python train.py --num_attention_heads=16 --intermediate_size=2048 --norm="layernorm" --attn_scale=0.177 --parallel_block=false --max_steps=4535 --dataset="wikipedia_en"
Each number is 128 + 32 x the weight over the matrix's rms, rounded and kept within 0 to 255. Layers, rows and columns count from 0. Numbers have three digits each.

# layer 6 attention output, 512x512, rms 0.0689, rows 452-462, columns 0-255
157151137151179085093149110136151134106147072153148186140123128104148158117123101121107116127138133079120106188118162106164131173135073071163173131124171154190152134084121116147130137153130102123056173147137086101186192095102043183155124137115062177107172140151060169149067127112161136147112087154111103129114078086146113136123145170198140133078233154152163135115112147058093110139159163136088104178118195101126107095080127157100117102138132093157145114225162113123144085144101144156127144143171125139133104160125131097166118172087126147136185137129096070188109124178103129158073176173200208072189059133244255113215161124050118168166124180146184146159141025141173132172074127120152139156095130107172115108166095159120145144142180162123142129120109141124162158056121085
151112115107116109118119139150079130101135131119093109123089148106087097116058121092101134060122131097104080165111135160152097098158134092158116108164095207175159067134150173117143127108090101118142139124094091186120117112123183118139116139083119093120081130135123094153162182192123097167081097101160146109143101102158091125143112135159130116166147044099160119133133070147145084128168116090120145154181122145142117151127093151112154125087147149094136124120111141107091134093139168069094169136122143074073155143138156078135151157103129103131110145178110128169122104136157112147116121052067204176178135228054161168150073139134080142168046163158120233174092088091124098088123124175113138144127151130140146086120131164169143130106137082143138112170134127074085112168098150
138158161124075142145103156085117128126129100123096181126033105162152114139156114141108143143079147100090131126095141117101110121145135057151083115121138067111114130164208121124139121114120136173128145123157094131120120096078192135129110161164111179172151093168164165081166111162106178058140128103114209092164122138134165090161185103216083117113182108149052089061106164076072123146138083137143131100125114125131102087112173162075119102119098129132163120109143117160194215117124094167180061144200150077129099087117155109170121137113147144165154136184101149064169136147142113170127120165132124208139152125142076152173023195135193000097098126227062085234111206163140151069050139115153138108134110124086115136151135107156124082135104133135127130116182104112102101132127122
123126151112126112123149157129130135165098141150135172133139140125127097118117138111132124080144099169118097082126084132152171141136151093101071084146098151149137128124117085158099103081137131132103142115199149097143108072212107117174112133186112122062050159126141120146115045126092150126118154131105150127112122175162128112088049108067151138094082088127067101060133124109119176137150109118117144108159143144121117178112118131104150133125198136160172142144114156138109169104062188168130144138109145086164132075157080085092094129093151112172107141106123144119124150190130140110158094171124138160067115082100124022115126141132127066068148118202127115165137158097129097083174180144130083099131138098134143179134143111085160138127126091109125098134100096144124116184149096
124114149090139118134074133161090168117098126173136118099119112099068128115137110163148121092166114144156178134138107119117127120127086069185105138163154142121095118099064112130116166105142124098113139158178082207121136060115124120180115160085099159163080191151098052104174090095123121166108123148078125151084081181139117154141099157143170177105169119170125124132146125118148186068068121067191086125104114122167152162099120120096110154085140128163169112116118079166141082114134100124074125145154174142144139136144131109159137138078135117117132158136141120108117115115138156109092169178103183141109147223159118177155173132175098098096163134156124207163158098172145059154150094130177130125119078087126125149120119126111116151115132067106095200141145098090096154123133138
140127098164154104104093166123139133185103168123157109158124137110109107146113117161101134146121182143104146173137147118114146108117193099129091086117138179110138163134126141131143123073145120176099117085076100066122089151127149152105140115196146130089114056153178166164084149137154105128134202084100167091121111103126134080122097141133094104058124062123095098131176178149140118154137139156169143117156141151142144180145169125089139095177119145071109118130095118142192065120108098144158124142095114101121123146145116139166103164127101097143094117117096160095127199122104154112000195113070150076113240060204059082111116138142081121080033159132141183122194152133150088121190170151079117171116123140121105097141121092110100133134171114168163107091118109136121106112137150
137189102128171153093160147173110122117134135146156155104145085130101109116116161109123170130152133121087138108140118106158097098127160119097118137149125159141110170133158147113125134163123089179159138145114136140140118157129153164122156122179136130112125123079158130073117071203112172187144105084179116130108146113132108112103139147135129138110097120095142128156173093134093112116053132138173147103107110123107109136100156130135167085088079108083129106129109140131141128151205091083171119096107146127128119067083120125145122155121168147114156148155161149111109114119160101102094089136048175199157193119127111129174070120131142092033145119091113077107111166157059153046126107128100113145123136143124106116145120144119135119129148157135081140111130088082147143131138114
172194167140163121129102155107168094108142134132161152130121145142116086131137134166086102138119165134139086129140144143119112086131138123070142131127128105114143113147062139149102144130116124115088143147107118147138134119139122096129114092122070153170175136116154146163095144149165166144154142140131099119110128155124167142176117127098142156105128102145105084144104127150096180127131181152160125169157098126161119155148144157144125102111113108177142158131103159108175178139145058109090146137133115156117103105088153155162162152125140110114118088145111145155132133157104167169161078136125186115082120139104122155134116117087097206109000150176108138144125153153081166209157141137116121133130137155103120133164102118143169153140111078102149131164134149140107101102153166
101126088187132128118159124135067125124145165156132079131078139154096110113143075106112148080139141142091101128165112115146134114113149088133134140123139097121108117123133189120135112081161115089139105112191108168042112200151137150163164163126052099141129109072208179144183142110123135118097185113108119108102115117120116136091133127155123110117123123097148135121127132110100161089165151198123060150157100145165125196141100142118101156103083166113120183100190096171148115106132114143169144195116138053114074154131114105149158141128108064133162149130164149153153162103128167159151135139130126106181093134126133184194164184067091222180109171162072250000174142135108190149129120141116122157165084149147164172106168123124105101141205146149119106098151105112089108096140106
104137156100147148093113084142172133113118119171178111172187087068139118133133154160111073074135148124093164137121182144107152151137150088154121080118091192104134089112094135145113094154102118132125177172132122119128140094140103116108094164063155112148137157150141136111146103163171137173173175116170130154121162125095133143140127178104135130085157139153083128131120128163134127146109087133128125131064111153138128142132089116100082042048129137127168112086105155189127147158114144155131108137148170142124081151136161152109112102129154117201131164104148078092154182057077139158174061110146097106033186188011120176059126236136141095145153151121153111109187073114027191064199106180110162077191138119104144125147125145190098118133191147100074109069091157129156135085110110
100097094122132152142127127165142124098131129126143143130107132109162129173146134151098113116148176118126158092097122122070135124129150147107113134079142123121109105096141137120121130119182180142115105145135110134124108155123161186089103087111170131033131161171173107142111111170135073090135182101104132117127143145162176145140122118162137097149087117160121085091126127161121112174117136118133102111151120142154131145074153116180111154076088134127175126077139149150201134121164153113052122128141114111156094120097136156124075116126078188156093144152120065142127149130133122091197038113075142088112185062083150056097119132008255084198064127109074110162219088015172113144071148094123124118135157107084094134057121135136138068097119113058142141095123155150116104129152141